{
  "positions": "learned+rope",
  "warmup_steps": 0,
  "seq_len": 512
}
Each number is 128 + 32 x the weight over its row's rms, rounded and kept within 0 to 255. Layers, rows and columns count from 0. The size above them is the row's rms in percent of the matrix's.

# layer 4 attention query, 192x192, rms 0.084, rows 0-52, columns 0-63
size [ 85  74  73  67  74  79  74  80  96  81  98  91 107  77 103 109 106  97 107  99 110 106 118 111 103 115 124 111 110 114 126 116  88  75  70  80  82  70  83  80  85  74  74  88  86  97 105  86 101 107 101 116 104]
[[117 167 131 132 152  57 209 194 159 131 161  83 132 130 112 112  86 103 148  61  96 111 138 113 125 178 107 108 128 164 142 133  75 114 122 121 130  94 182  94 144 108 202 180 162 129 128 133 149  89 101 124 144 107 154 156 163 151 119 129 170 163 172 159]
 [105  62  84  47 117 124 135  91 149 114 125 131  85 146 176 123 101 175  86 114 116  59 158 154 186 196 124 180 165 160  99 108 123  99 139  93  92 135 164 168  48 118 106 129 180 115 121  78  88  96 144 191  75  93 100 126 137 148 235 126 116 114 104  58]
 [157 126  68 114  94  76 141 122  98 170 129 149  95 175 110 157 136 108 122 173  87 153 111 129 130 151 108 124 126  70  88 178 112 165 140 159 104 113 121 137  88 191 126 109 123 112 125 127  96 134 165 134 111  95 116 166 122 101 156 134  70 133 137 160]
 [118 149 157 160 136 174 121 153  83 155 170 111 134  91 165 109 130  72 121  95 177 163 165  98 163  41  71 166 114 101 147 131 112 179 142 166 109 123 162 137 138 166 172  97 116 127 154 164  98 166  79  96 142 181  90 162 142 151 182 125  86 128 131 111]
 [146 130 155 158 134 154 134  88 137 152 157 149 148 172  77 130  79 113 100 150 100 133  87 135  67 156 139 118 110 119  94 137 127  91 122 164 103  85  87 123 100 180 158 167 128 134 170  97 118  62  95 161  79 121 159  96 166 103 137 129 134  92 166 128]
 [ 88  76 107 156 112  77 120 136 126 119  98  95 109 135 138  81 217 179 133 120 115 142  82 162 144 140  93 194 152 129 140 126  75  81 141 171  75 123 140 144 110 135 102 109 155 124 131  92  99  66 160 137 110 138  41 152 147 107  87 145 115 102 171 110]
 [134 186 104 150 113 141 104 204 141 117 126 165 144 154 119 140 127 169 101 130 122 128 114 143  71 130  85 141 132  91 128 123  85 150 102  73 119 118 114 166 141 159  90 121 120 119 123 131 137 161 152  74 107 121 139 119  90  93 118 166 127 112  97 118]
 [159  85 146 106 121 128  97 133 108 102 136 137  96 131 155 182 130 140  73 161 156  99 134 118 150 127  98 105 144 104 103  66 154  95 119 129 117 117 146 207  93  58 122  95 143 127  99 163 137 114 114 236  80 120 128 168 119 196 150 107  99 179 110 100]
 [140  70 113 169 137 142 100 136 158 176 155 180 124 120  73 139 105 108 159 220 110 158 198 176  70 164 138  76  93  94 149 118 119 100 131 126 125 129 165 139 147 172 111 127 123 156 175 106 136 145 131 150  89 100 142  91 107 105 198 118 179 116 113 133]
 [151 129 100 159 135 192  62 166 179 135 143 133 132 143 134 172 189 144  91 121 120  98 156 197 132 146  84  97 104 156 162 117  91 153 135 103 106  93 149 147 100 144  97 132 108 140 183 199 135  91 132 137 142  85  76 101 157 137 146 148 114 121  98  76]
 [136 120 119  82 147 173 139  58 148 148 139 189 147 142 124 152 139 112  91 127 150 117 119 137  90 176 130  80  66  74 160  98 139  70 116 142  86 160 114 161  96 136 131 123  43 127 134 151 101 120 147 174 133 130 119 109 115 146 140 165 101 141 109  90]
 [114 137 149  99 126 142 155 117 140 163  99 151 150 131 128  79  51  77 178 118 133 143 100 122 173  98 164 184 173 156 124 120  88  77  86 100 163 134 146 115  93  70 143 118 186 125  84 124 125 114 128 219 137  81 151 135  94 134 119 109 151  89 141 169]
 [109  62 110 120 172 135 121 194 109 139 168 178 161 112 121 157 207 108 113  98 131  76 118 157  75 155 121  94  90 104 147  89 117  92 125 132 121 165 117 105 119 192 118  90  78  99 135 135  92 125 154 143  90 174 101 108 159  86 103 103 111 153 102  87]
 [174 144  72 150 153 205 110 119 188  86 109 100 145 137 115 140 124 184 128 103 120 164 242 171 125 133 167  85 120 116 117 114 122 119 141  80 129 106 141 122 139 118 139 150 109 149 144  84 122 155 116 175 145 115  78 160 173  95 167 130 193  33 103 156]
 [122 184 151 104  90 131 159 100  87 141  94 123  99 123 159  98 132 147 123 138 167 177 136 221 115  84 106  29  75 131 128 155 129 203  82 143 136 138 121 120 121 131 104 181 102 158  51 136 133 119 121  95 139 123 118  94 110 142 138 115  97 144 134 148]
 [152 142 129 158  44 138 149 118 143 155 155 136 118  97 117  77  25  79 173 170 121 168  97  99 175  30 132 155 130 147 117 133 126 148 125 180 127  76 147 120 110 112 130 153 182 149 118 156 124 116  91 103 121 101 190 134 104 201 172 142 113 152 163 122]
 [104  98 173 152 169 132 121 123 154 111 123 102 143 133 131 119 126 109 127 146 159 164 119 127 134 170 137 134 159 170  89 186 143  89 141  52 151  81 122 142 184 144 106 108 140 132 157 145 194  97 106  46 204 155 189 118 103 106  61 158 124 159 145 166]
 [120 127 137 101 134 130 125 125 126 128 158 127 108 179 111 131 126 115  57 162 200  56 195 120 138 183  79 147 136 129 106 140 137  95 127 129 175 120 142 174 143 114 130 103  99 135  96 110  61  98 125 192  96  61 158 138 175 181  40 124 160 169 111 129]
 [130 139 149  96 198 161 132 119 130 159 133 100 126 126 122 119 140 105  80 119 107 134 116 105 158  94 161 167 138 145 101 135 172 155 162 126 138 144 104  97 146 108 172 111 118 134  94 157 147 112 163 107 171 165 115 157 106 141 133 204 142 139 107 153]
 [ 98 112 160 140  64 126 143 131 172 120 138 104 150  98 144 139 129 152 101 127 210  68 132 112 121 129 114 110 130 166 118 121 151  98 153 118 154 177 138 175 134 107 150 122 139 119 105 100  87 136  94 116 138 119 124 100 137  81 127  67 120 197 147  72]
 [138 127  86 111 141 132 196 172 159 130 145  81 151 131  94 138  90 155 114 121 137 195 167 121 138 145 125 143 159  26  77 141  76 227 148 133 110 121 143  96 104 110  81 132 134  96 112 125 144  84 131 139  98 106 111 125 142 161 131 162 202 153 142  72]
 [164 131 124 132 141 103 126 136 156  88 182 154 145 112 154 144 151  90 172 114 151 151 141 142 160 126 113 102 142 126 147 161 152 121 130  92 101 147 128  49 168 138  68 145 133 130 155 150 103 161 137 102 135  80 200 160 102  47 134  93  81  91 210 140]
 [196  83 117 151 137 232  99  73  74 153 145 142 169 116 118 179  97  53  94  79 122 118 137 133 142  71 115 125  51  89  76 141 117 101 157  88 139  99 116 139  84 134 160 125 120  86 151 153 155 125 112 121 178 166 158  94  91 163 171 203 141 158 129 171]
 [114 192 129 109 103  83 129  69 141 110 123 136 152 178 103 145 177 109 173 106  62 165 132 124 141  71 133 170 122 122 124 154  77 139  77  67 119 130  87 120 137 130 159 140  81 107 102  82 145 180 137 122 167 115 130 155 173 140 140 152 105 118 129 124]
 [132 127 140 121 226  82 157 103 153 134 135 133 141  81 140 183  65 134 172 146 120 122 133 185  93 135 135  95 109 153 153 171 106 131 142 105 142 114 157 136 106  85 158  52  79  83  94 123 154 132  81  92 202  52 165 106  96 167 126 129 100 111 211 148]
 [ 99 125 181 176 113 151 143 150 141  91 147  88  79 145 186 133 155  64 134  84 149  91  62 141 130  82 119 177 163 148 183 110 177 132 111 183 133  94 111  91 153 131  90 120  55 160 125 156 181 130 145 115 182 100 120  99 154  63 153 169 163  76  91 105]
 [116 105 153 184 181  62 168 160 142 151 137 128 139 136 150 140  65  96 129 148  72 171  90 151 130 129 126 100 220 145 189 130 141 119  98  76 127 108 107 138 154 100 173 147 158 133 162 118 154 113  85  77 126 142 125 138 154 176 123 124 170 132 116 102]
 [178 131 143 145 152 117 193 107  87 122 203  87 138 114 122  91  96 112 156 102 161 122  88 102 146  61 109 171 179 129 172 108 137  22 159 153 151 100 163  82 148 142 117 111 163 124 110 126 132 129  87  91 130  83 198 161 109 151 123 121 120 189 177 128]
 [ 45 202 120 117 150 133 104 101  93  97  95 128 136  89 141 144 172 159 141 126 146 151 160 139 177 138 172 115 135 123 138  92 138  88 168  84 169 139 112 158  88 143 134 204 134 138 134 132 116 105 120 139  94 179 137  94 108 149 126  47 116 165 154 111]
 [ 96 140 179 152 103  99 132 119 169 146 122 125  62 121 130 116 106  81 118 119 122  49  70 164 173 144  97 161 169  96 141 110 193 117 147  96 112 114  96 171 149 115 112 123 161  97 139 159 154 128 117 157 111 159 157 131  85 120 146 186 118 125 212 154]
 [128 132 102 181 237  89 121 117  45 128 158 102 149 118 123  89 166 119 101 114 142 235 112  89 157 130 147 108 113 105 148 121 105 159  81 112 142 123 155 180  85 112  52 132 106 118 155 112 101 136 124 142 186 193 127 144 117 150 135 129 167 108 121 118]
 [127 133  75 131 122  74 152 178 100 111 127 210 109 180  96  95 147 126 122 171 149 146  64  63 156 187 187 138 131 134 111 113 102 128 196  92 112 162 105 145  69 117 118 139 140 182 136  90 147 172 150 185 120 143 118 133 173 143  74  71 126  75  85 127]
 [148 129 109 101 155 125 166 137 115 109 126 144 104  84 159 119  99 117 148 111 212 143 197  80 154 140 126 112 157  92  89  81  64 133 152 103 133 132 143  94 149 145  76 132 192 127 150  47 145  93  58 129 193 134 168 153  91 167 131 131 139 144 173 135]
 [ 85 105 111  69 156 201 101  82 163 123 153 137 133 148 107 151 136 109 135 133 139 134 118 165 124 150  79 115  76 110 100 147 101 102 103 111 105 123  92 125 187 104 135  70  80 114 100 178 129 169 153 114 149 178  86 125  98 178 184  94 108  89 127 171]
 [161 154  91  99 130 161 122 136 105 100 119 110 157 118 145 168  76 161 106 100 136  91 176  93  52 195 117  88 133  60 113 127 117 232 192 155 118 160 118 131 114  86 143 134 131 115 166 104 129  86 164  81  97 129 106 153 134 138 125 157 135  99 157  86]
 [115 100 138 141 100 124 158 158 161 106 153 171 150 127 171 165  58 136 156 108 139 128  79  53  96 145 118 141 143 120 127  70 123 136 137 137 137 113 147 111 153  96 128 163 154 147 132 138 148  77 149  59  85 164 164 143 104 136 102 151 120 189 132  80]
 [128 114 191 132 127 130 116  97 177 116 110 121 198 138  73 125 138 108 141 170 101 149 133 160  96 107  93  74  97 121 155 127 170 112  66 126 149 147  82  53 144 144 124 142 106 127  94 127 184 160 168  50 156 120 185  86 127 114 103 148 107 109 118  85]
 [ 78 140  97 120 121 105 189 121 165  86 114 155 151 107 149 103  77 122 204 111 166  90 111 122 153 151 166 119 110 167 160 100 131 141 102 161 129 135 201 133 124 169 151 134 166 124 109 138 146 156 148 102 100 107 172 107 106 150 137 114 116  93 113 128]
 [128 131  98 121 140 134 111 211 184 164  99 139  86 139  77  94 139 100  94 115  84 143 155 139 119 166 164 131 120 118 119 115  99 121 131 166  96 182  89  85 127 147 154 113  85  92  92 148  94  69 160 124 114 135 177 109 119  76 108 125 163 129 109 141]
 [ 98 119 149 149 164 163 127 122 144 171 135 148 132 178 112 131 117  91 152 115 126 150  82 140 100 166 147 184 112  88 113 153 200  98 114 131  94 135 108 158  71 151 116 106 149 164 175 116 126 154 135 123  89 190 136  90  92 125 135 102 150 106  79 126]
 [131 110 122 146 126 113 115  59  70 152 161 154 140 120 111  98 123 170 133 170 177 138 115 171 131  97 136 162 114 152  64 140 144 133 128 137 143 131 143  91 118 101 121  81 184  90 175  98 160 143 124 155 182  86  66 147 133  78 148 127  64 155  91  91]
 [121 115 113 119 102 166 148 126 110 113 126  46 154 167  71 118 113 137 112 107  76 118 222 158 138 155 170 111 159 182 131 175  80 118  93 134 121 140  86 152 148 153 150  88 140 137 100  87 109 161 170 150 171 162 154 131 112 157  88 182 138  99 160 123]
 [165  87  76 142  68 101 147 143 102 108 151 152 156 175  92 126 104 168 143 130 140 166 143  91  81 156 124 127  25 189 111 146 107 126 139 153  70 138  77 129 146 115 135 117 114 103 175 100  90 154 154 133 102 176 136 102 144 136 101 148 181 108 128 105]
 [141 108 168 153 142 119 143 102 132 104 114 127 118 125 168 112 151 131  98 108 114 139 125 154 118 133 142  70 100 123 138 163 146 125 145 174  77  89 165  95 118 142 146 103  81 158 187 154 178  90 149 132 148  85 179 122 101 134 166 124 137 147 146  74]
 [ 84 123  88 174 104 148 173 102 136  96 148 110  84 138 171 137  77 156 117 126 139 174 152 149 114  88 140 160 122 142  55 207  82 134 108 112 101 103 170 116 124  76 104 104 138 174  61 161 148  94 135 146 145  69  77 143 115 104 110  99 156 100 170 163]
 [122 187 157 137  89  76 120  89 110 125 119 120 156 160 163 101 104 164 179 208  93 134 124  95 157  57 124 176 221 147  87 146  87 139 132 126 102 116 112 137 103  50 137 128 172 145 112 121 135 143  98 102 147 168 164 194 117 159 138 126 130  90 123 210]
 [183 146  89  96 171 162 140 115 119 158  86  88  94 101 181 170 183 162 149 223 165 101  82 107  92  67 118 107  87 109 131 143  85 125  88 138 111 170 171 115 159  90  94 159 137 149  87 129  81 108  83  29 137 148 142 129 147 139 178 145 200 114 141 123]
 [123  91 162  68  83 122 177 173 169 137 104  63 142 102  81  36 122  92 136  92 158 173 190 148 150 124 141 129 111 148 151 168 188  87  91 160 125 142  93 132 169  90 124 178 143 141 107 121 116  98  85  72 204 137 185 114 104 142  97 128 145 193 186  86]
 [ 83 212  86 144 107 104 165 138 146 145 114 141 148 163 160 133 156 167 189 146 120 149 107 144 105 147  91 108  93 157 152  96 149 158 195 192 103 123 114 153 147 176 101 131  94  71 170 104 121 144 141  39 163 155  84  91 125 119 115 122  83 144 135  95]
 [109 146 136 130  67  50 142 109 128 168 130 149 138 172 159  86 100 112 114 149 126 122  77 107 106 100 153 191 130  95 104 157 138 138 136  89 134 105 162 119 182 121 156 108 160 142  96 117  43 165 159 122 112 127 143 132 131 108 163  79 131 112 116 107]
 [134 130 153 124 171 141 152 141  66 215 136 126 140  83 124 210 100 134  87 148 115 134 170 153 120 141  95  94 109  89 173 117 101 138 118 117 182  94 107 144 153 158 186 126  93 114 110  85 152 175 176 138  56  65 171  95 125 152 143 114 157  88  96 117]
 [139  69 136 125 222 133  93 138 119 137 131  98 107 154 122 169 176 148 103  87 179  88 124 103  38 165  92 111 152 133 137  94 185  78 144 126 140 158 130 147  81 154 139  84 120 107 152 105 117 163 152 146 115 166  73 116 155 124 135 129  99 174 107  94]
 [156 129 157 123 137 157 101 122 154 120 139 135 136 133 164  96  93 163  74  83  93 156  69 175 179 172 146 132 161 115 100 105 141  97  88  97  68 149  79 107 133 131 106 114 140 127 128 119 166 119 130 116 125 149 182 110 166 176 113 128 151 138 138 132]]
# layer 4 attention key, 192x192, rms 0.0844, rows 0-51, columns 0-63
size [ 65  61  71  65  70  77  71  75  73  76  74  76  78  78  90  89  87 111 111 110 100 107 131 120 125 117 122 116 127 120 133 126  54  74  61  61  68  75  74  75  76  73  71  77  84  83  82  82 100  93 104 114]
[[136 106 148  97  99 132  88  81 101 137 109 227 135 113 134 140 156 115 119 166  81 158  70 116 153 183 165 176 119 148 117 110 187 129 153 129  79 111 145 110 110 143  41 116 168 122 165  94 152 160 125 128 104 138 116  97  92  88 109 149 164 127 151 157]
 [164 166 204 192 128 106 147 130 190 115 119 141 135 153  69 134 130 165 138  50 133 156 136 122 103  59 106  86 141 111 178 110 142 173 162 187 146 126  64 101 157 124 139 166  78 104 112 134 135 155 126  87 150 142 120 157 126 109  96 152 133 116 110 126]
 [ 95 154 168 132 135 164 119 109 178 123  98 100 144 117  96 168 115 166 113 130 175  84 151 131 125 119 125 180 104 121 191  76 168 113 142  90 143 131 121 116  96   4 126 103  98 154 113 153 134  79 105 133 163 192 151  77 164 170 134 121 163 142  80  40]
 [107 103  97  97 104  81 149 145  98 135 107 105  80 116 129  92 152 125 134 110 107  90 112 112 152 160 145 155 186 208  99 140 176 120 118  97 138 136 113 169 111  36 101  97 169 178 120 198 177 131  92 192 132  45 142 109 120 155  97  88 134  86  86 111]
 [149 153 116 104  88 125 114 106 100 156 126 109 154 138 146 112 182 123 150 108 151  32 151 109 121 156 112 166 178 112 176 146 140 171 121  82 145 181 161 108 138 133  77 116  79 151 101 154 177 132 180 142 152 178 134 134 111 100 109 132 105 160  57 110]
 [153  98 137  72 118 200 137 173 131 119 175 166 171 117 118 143  52 138 108 106  99 165 158  57  83  94 165 108  66 131 104 150 190 160 128 136 117 130 122 136 163  96 136 120 100 141 117 183 109 180 136 113 135 137 159 131 112 143 125 177 142 121  85 168]
 [157  99 109 162 136 136  97  59  83 119 175 150  67 127 106 115 132 133 156 193 149  92 153 128 105 113 114 148  97 153 111 120  84 117 122 132 122 170 158  82 118 158 100 149 140 142 116 105 117 132 142 127 106 133  83 121 158  77 146 100 142 212 139  95]
 [ 60 155 144  86 113 150 118 132 125 141 135  89 107 133 104  75 142 135 157  63 150 135 145 142 125 117 132 166 132 144 127 144 101 119 135 139 120 144 137  90 139 130 115 165  79 133 119 127 107 132 171 119 203 106  96 143 126 125 107 140 155  79 117 124]
 [166 197  98 164 211 145 131 190 107  96  97 102 100 135 143 167 138 164  99 107 154 145 119 121 155 115 123 152 150 106 195 123 180 160 113 146 146  95 124 158 126 157 120 189 102 148 161 145 175 130  90  89 164 152  75  90 146 130 117 113  78 120 116  89]
 [150 111 178  65 133  93 125 119  79 126 142 129  63 138 123 121 116  99 128  62 205 101 108 103 125 135 115 190 110 102 150 101 140 132 161 138  96 137  78 127 147 154  67 165 121 119 145  56 135 168 132 147 118 155 104 124 156 148 135 148 144 181 100  90]
 [127 136 106 176 230 149 132 165 155 125 134 134 151 121 151 137 170 125  83  91 146 139 133 137  87 137 135 133 132 116 176  93 163 133 136 170 137 106 133 143 125 211 161 174 131 102 126 148 166 139 110  73 155 127 105 132 114 112 233 117 137 146  86 158]
 [103 153 121 142 106 128  92 155 122 113 141 147 158 114 148  74 140 151  96 153 148 113 144 120 146 176 131 189 117 108  92  90 183 199  97  61 169 113 195 107  90 111 100 120 133 132 100 123  71 187 153 126 141 135  56 148 166 138  81 125 115 149 136 178]
 [216 178 162 127 159 113 125 134  80 155 127 140 124 105  97 112 164  99 124  93 128 116 105 127 123 108 129  91 131 131 168  88 121 105 165 108 184 118  92 124 160 119 109 163 110 141 163 137 164 169 133  83 117 206 125 137 133 180 205 163 150  77 112 176]
 [112  87 130 137 173 136 127 146 113 177 110 104  88  83 115 159 145 125 141 114 152 104 131 138 117 133 119  54 112 163 144 125 115 103 143 159 120 123 203  97 152 130  89 107 189 137 143  92 127 155 116 164 110 121   7 143 120 105 139 149 158 142 139  56]
 [130  94  82 170 136 101 125 123 116 110 131 120 111 102 107 147 185 158 154 162  82 121  88 152 184 205 147 130 101 128 141 105 105  92 110  78 146  87  92 133 109 146 140 147 116  78 173 128 196 139 122 135  81  98 107 150 146 144 153  95 152  83 165 126]
 [151 142 166 174 105 138 124 117 148 135 160 162 134 118 144 114  97 116 149 150  64  91  77  99 185 114 162 192 220 129  98 149 133 118  97  98 138 115 157 144 150 149 135 112 182 105 162 127 116 142 105  88  88 172 114 174 138 101 158 122 166 135 155 153]
 [166  56 103 113 120 130 149 108 149 132 118 160 185 137 106 157 121 115  79  56 138 144 143 144 126 159 136 150 157  96 114 152 113  88 145  94 141 120 130 116 155 113 118 174 117 211  98 145 104 171 107 146 192 193 144 140 121 124  70 175 134 133 171 124]
 [ 88 113 151  93 132 165 141  62 116 155 152 114 131 110  59 146 101 123 152 185 154 109 180  83 158 116 122 151 124 161  85 152 103 102 115 184 117 152  98 121  78  99 160  89 122 126 113 125 103 128 109 149 115  83 130 132 117 132 110 154 101 139  93 101]
 [159 122  58 196 200 194 121 122 167 101 153 111 101 122 141 168 118  79 179  39  78  84 165 179 127 105 181 167 125  96 171  77 178 187 108  63  90 119 110  75 103 133 134 132 125 114 140 104 130 116 103 111 155 145  87 137 113 119 124 114  85 108 157 149]
 [103 137 149 141 102 153 156 136 146 133 110 144 168 109 191 164 120 168 114 127 142 133 154 207 138 136 103 145  85 119 125 148 124 147 147 129 127  90  45 177 132 145 109 167  91 157  95 127 120 144 113 157 128  37 168  94 118 126 149  84  88  93  64  38]
 [132 132  98  94  97 139 203 172 144 137 144  68 150 149 139 110 140 105 137 144 143 180 190  94 124  99  88 165 178 108  84 116  69 198 120 157 128 132  91  88 159 102  87 139  95  96 148 128 132  80 129 109  92 131  86 152 136 135 144  90  92 138 189 107]
 [144 140 130 142 142 139 116 124 177 122 146 153 164  64 171 138 145 126 169 103 153 144 120 100 103  90 131 100 130 125 145 110 136 146 105 128 119 173 107  78 211 145  59 114 104 167 189 103 140 143 124 172  76  67 180 173 146 116 129  90 137 111 168 162]
 [225 140 155 111  97 201 146  92  27 145 109 173 191 114 136 174  82  91  88 129 162 156 163  69 135  76 201 167  90  71 122 171 114 157 117  79 157  79 132 198 105 116 122 110 148 122 144 143 113 102  81 112 151 210 139  60 141 142 140 177 161 148 124 168]
 [126 169 141 107  70 118 143 125 103 129 145 171 166 185  61 155 175 140 171 116 103 114 146 131 169 111 154 108 133  80 104 115 131 132 109  58 151 152  91 129 100 163 188 129 107 100 138  77 131 215 151  89 188 112 126 199 137 140  92 129 126 123 110 128]
 [104 150 137 134 144 114 153 104 182 121  84 142 139 107 142 191 136 185 146 127 103 108 105 146 103  79  71 111 150 113 116 119 168 148  97 132 135 121 139 176 146 143 108  86 114 143 113 186 113 111 103  87 193 117 160  98 105 132 125 104 115 152 157 147]
 [102 130 157 160 131 118 110 110 101 102 139  87 129 117 152  76  95  82 120 117 164  97  59 144 121 118 143 122 167 182 125 161 189  91 110 198 129 116 101  86 175 123 166  84 100 143 146 143 167 190 147 112 207  38  95  81 136  72 168 147  94  98 114 132]
 [120 154 115  75 132 105 179  96 124 134  98 162 139 141 155 100 125 128 130 149  92 156  78 117 170 147 113 123 176 116 148 106 146  90 138 102 136 136 115  94 179 118 163 147 151 108 121  89 121 102  86  74 141 109 156 146 153 141 141  98 143 125  92 153]
 [190 101 144 143 165 155 145  96  68 123 193 106 110  99 138 101 133 108 190 157 172 134 116  94 145  21  83 206 146 162 142 106 159  46 123 101 137 114 146 132 107 131 126  94 156 167 142 166 145  87 126 127 145 100 201 169 116 146 139 102 128 184 128 151]
 [ 52 103 161 125  83 133 115 110 138  69 118 142 139  64 166  89 121 112 179 126  80 131 134 133 153 147 161 105 140 106 149 128 153  33 180  36 126  90 112 130 164 120 119 165 172 130 125 123 114 135 128 158 101 163 161 119 109 138 154  75 138 172 129 134]
 [131 138 180 137 114  37 111 142 136 168 116 155  96 126 141  91 109  54 134 159 108 128 125 180 178  63 112 201 132 129 101 118 135 145 125  96 120 125  87 120 160 108  94  93 149  86 156 153 148 133 126 105 139 159 187  96  96 125 170 125 107  63 139 174]
 [127 120 114 148 185  59  99 166  36 135 113 129  97 105 136 133 126 125  96 193 126 224  88  78 152  90 150  85 121 169 128 143  87 112 169 132 184 188 164 158 103 118  77 137 113 150 125 125 126 114 123 112 178 119 115 148 150 149 150 131 144 118 125 144]
 [140 102 134 129 160 154 159 131 117 111 123 199  90 179  79  83 128  93 141 197 139 114  69  64 135 162 132 127 112  99  68 102 121 156 178 138 131 160 131 153 129  61 119 150  92  97 158 123 123 167 134 208 112 108 173 123 130 163 102 111 115 121 155 134]
 [132 151 130 108  87  76 101 136 103 120 116 117 113 111 108 153 115 109 125 253 141 203 133 128 154 139 178 109  90 169 128 112 106 189 132 135 120  68 162 144 133 183 151  97 161 109  80 163 153 194  84 114 124  96  98 165 151 130  83 106 109 123 183 130]
 [119 193 207 154 113 149 160 188 152 118 143  97 152 119 125 105 123 118 100 100 124 108 143 151 131 116 111 184 142  75 116 129 191 104  91 150 180 121 153 158 101  80 182 129 202 178  98 137 204 125 129 143 125  59 146 113 126 117 125 187 127 143  57  45]
 [147 117 108 144  85 111 109 108 168 131 140 190  90 108 139  96 129 130  76 114 152 170 118 146 181  85  99 117 139 158 141 150  91   0 106 117 156  88 121  84  88 163 117 117 111 181 110 138  79 123 160 197 143 102 126 137  93 140 117 104 157 145  86 118]
 [128 122 104 112 129 161 144 178 160 172  97 102 153  83 132 116 146 154 141 162 127 121 124 178  93 132 111  99 145 124 207 113 105 183 157  90 106 125 117 127 107 174 123  73 115  32  89 112 103 148  91 151 115 115  75 140 141  86 131 126 135  95 171 129]
 [115 164 144 189 164 152 117  98  94 150 162 187 107 146 131 142 167 145 161 107 110 151  73  99 102 140 151 129  78 138 135 150  88 138 140 157 116 125  93 196 107 132 105 160 164 105 142 158 130 153 167 115 131 160 106  98 100 157 153 118 135 198 152 186]
 [101 110 129  94 123  94 142 192 150 136 127 118 163 153 118  96 140 172 106 127  76 167  92 102 109 112  97 143 137 106 118 147 165 164 101  73  98 116 172 148 113  93 122 121 133  74 112 166 104 111 111 129 166 194  67 117 133 143 142 147 130 117 165 147]
 [118 132 140  99 171  91  55  76 152 149 151 152 174 120 150 137  83 113 144 103 171 164 157 102 102  90 178 147 108 156 134 155  83  70 132  95 127 111 147 162 199 115 116 166 141 161 161 118 132 137 130  93 134 207 129 116 130 141  93 128 127 135 131  87]
 [119 124 131 153 135 128  92 138 153 106 122 149 108 163 154  82 129 131  83 101 170 107 159 100 124  90 129  99 104 147 114 121 138 156 138  91 113 147 120 123 118  85 103 128  96 159  99 131 141  99 158 170 134 131  98  91 105 141  84 167 102 229 125 130]
 [164 111 122 165 125 133 152  80  78 125 148 108 148  89 152  90  98  91 102 114 117 142 175 175 100 179 100  66 175 124 153 145 125 135  93  82 136 136 182 126 127 124 144 124 106 162  97  97 131  96  84 166 133  98 144 134 108 103 135 152 182 100 108 113]
 [100 131  59  57 120  88  86  87  98 151 108 140 131 110 134 136 163 136 135 140 210  90 123  83 137 108 109 158 158  98  93 118 127 108 137 116 121 150 173  97 108 103 130 110 153 145 113 169  83 141  99 122 133 150  56 152 161 115 208 118 118 156 107 102]
 [151 112  95 200 152 114 170 113  33 167 137 163 111 151 131 142 106  85 141 173 184  76 151 140 157  73 124  96 103  78  89  96  95 113 188 158 113 120 198 161  85 141 130  99 139  73 146 129  78 152 137 126 149  93  82 180 163 107 143 115 101 106  81  60]
 [130 148 112  87 105 122 110  92 191  88 105 144 194 132 117 159  60 157  97 131  97 149  56 159 134 159 142  87 168 146 142 129 121  83  77 113 149 156 129 115 113 153 157 147  75 156 119 124 126  99 136 142  68 146 116  66 121 143 115 103 101 116 103 155]
 [122 132 127 177  73  60 135  85 121 150 147 151 194 119  96  85 152 138 192 187 156 128 109 119 126 102 178 150 192 111 115 144  93  88 136 126 157 136 155 113 133 127 154 124 159 167 144 115  60 129 119 119 108 114 144 167 158  53 113 100 133 128  62  73]
 [157 147 133 184 116  95 158 101 187 143  86 163  77  90  57 126 115 111 150 183 126 193 172 132 127  72 116 130 163 105 116  59  82  76 168 147 152 109 166 177 111  99  92 141 169 162 135  94 118 140  92 147 117  76 147 159 199 190 185 172 181 102 112  93]
 [127 121 155 152  67 114 151 211 128 170 137 128 164 124 149  98 163 139 173 118 149 177 175 164 123  41 159  68 129 138 165 206  91 173  63 129 105 128 109  97 125 130 117 165  78 115 115  96  87 164 134 101 171 118 119 152 146  89 153 104 102 104 162 149]
 [150 134 102 127 116 180  85 142  68 174  99 148 116  85 108 164  88  93 156 129 107 140 107 132 108  97 128  98  49 139 168 111 170 147  90 171 127  68 124 155  53 143 162 118 152 128 110 109 102 111 117 139  82 136 158  76 139 138 147 113 119 144  69 159]
 [139 158 129 102 114 147 147 142 186 119 115 158 141 133 167 173 135 174 130 138 157 139  70 102 113 189 160  53 131  98 118 103 131 105 134  78 116 118  82 145 189 118 137  97 118  94 124 133 163  94  98  55 124 182 120 133 130 128 153 146 108  96 154 151]
 [153 164 175 145  98  96 143  95  93 174 158 123 112 108 130 139 127  88 104  98  93 115 124 140 110 152  75 153  74  98 112 163 176  85 103 149 108 140 178 162  97 152 143  67 119 128 131 107  59 136 150 126  99 163 176 127 138 144 133  62 158 163 125 154]
 [100 137  58 126 194 167 122 140  79 132  97 105  72 122 182 167 135 123 130 105  89 147  89 116 115 178  81  86 130  57 126 120 126 127 133 131 129 152 161  72 115  97 185  58  84 119 100 147 128 117 139 140 103  77  83  89 116 119 116 108 160  86 172 144]
 [120  67 190 109 134 173 124 140  81 117 135 154 117 174 134 158 132 149 145 111 191  82 187 100  43 138 111 138 109 105 135 107 170 104 140 157  92 111 118 132  73 135 123 140 100 142 138 114  88 130 153 179  96 155 117 114 183 138 136  94 119 130 126 145]]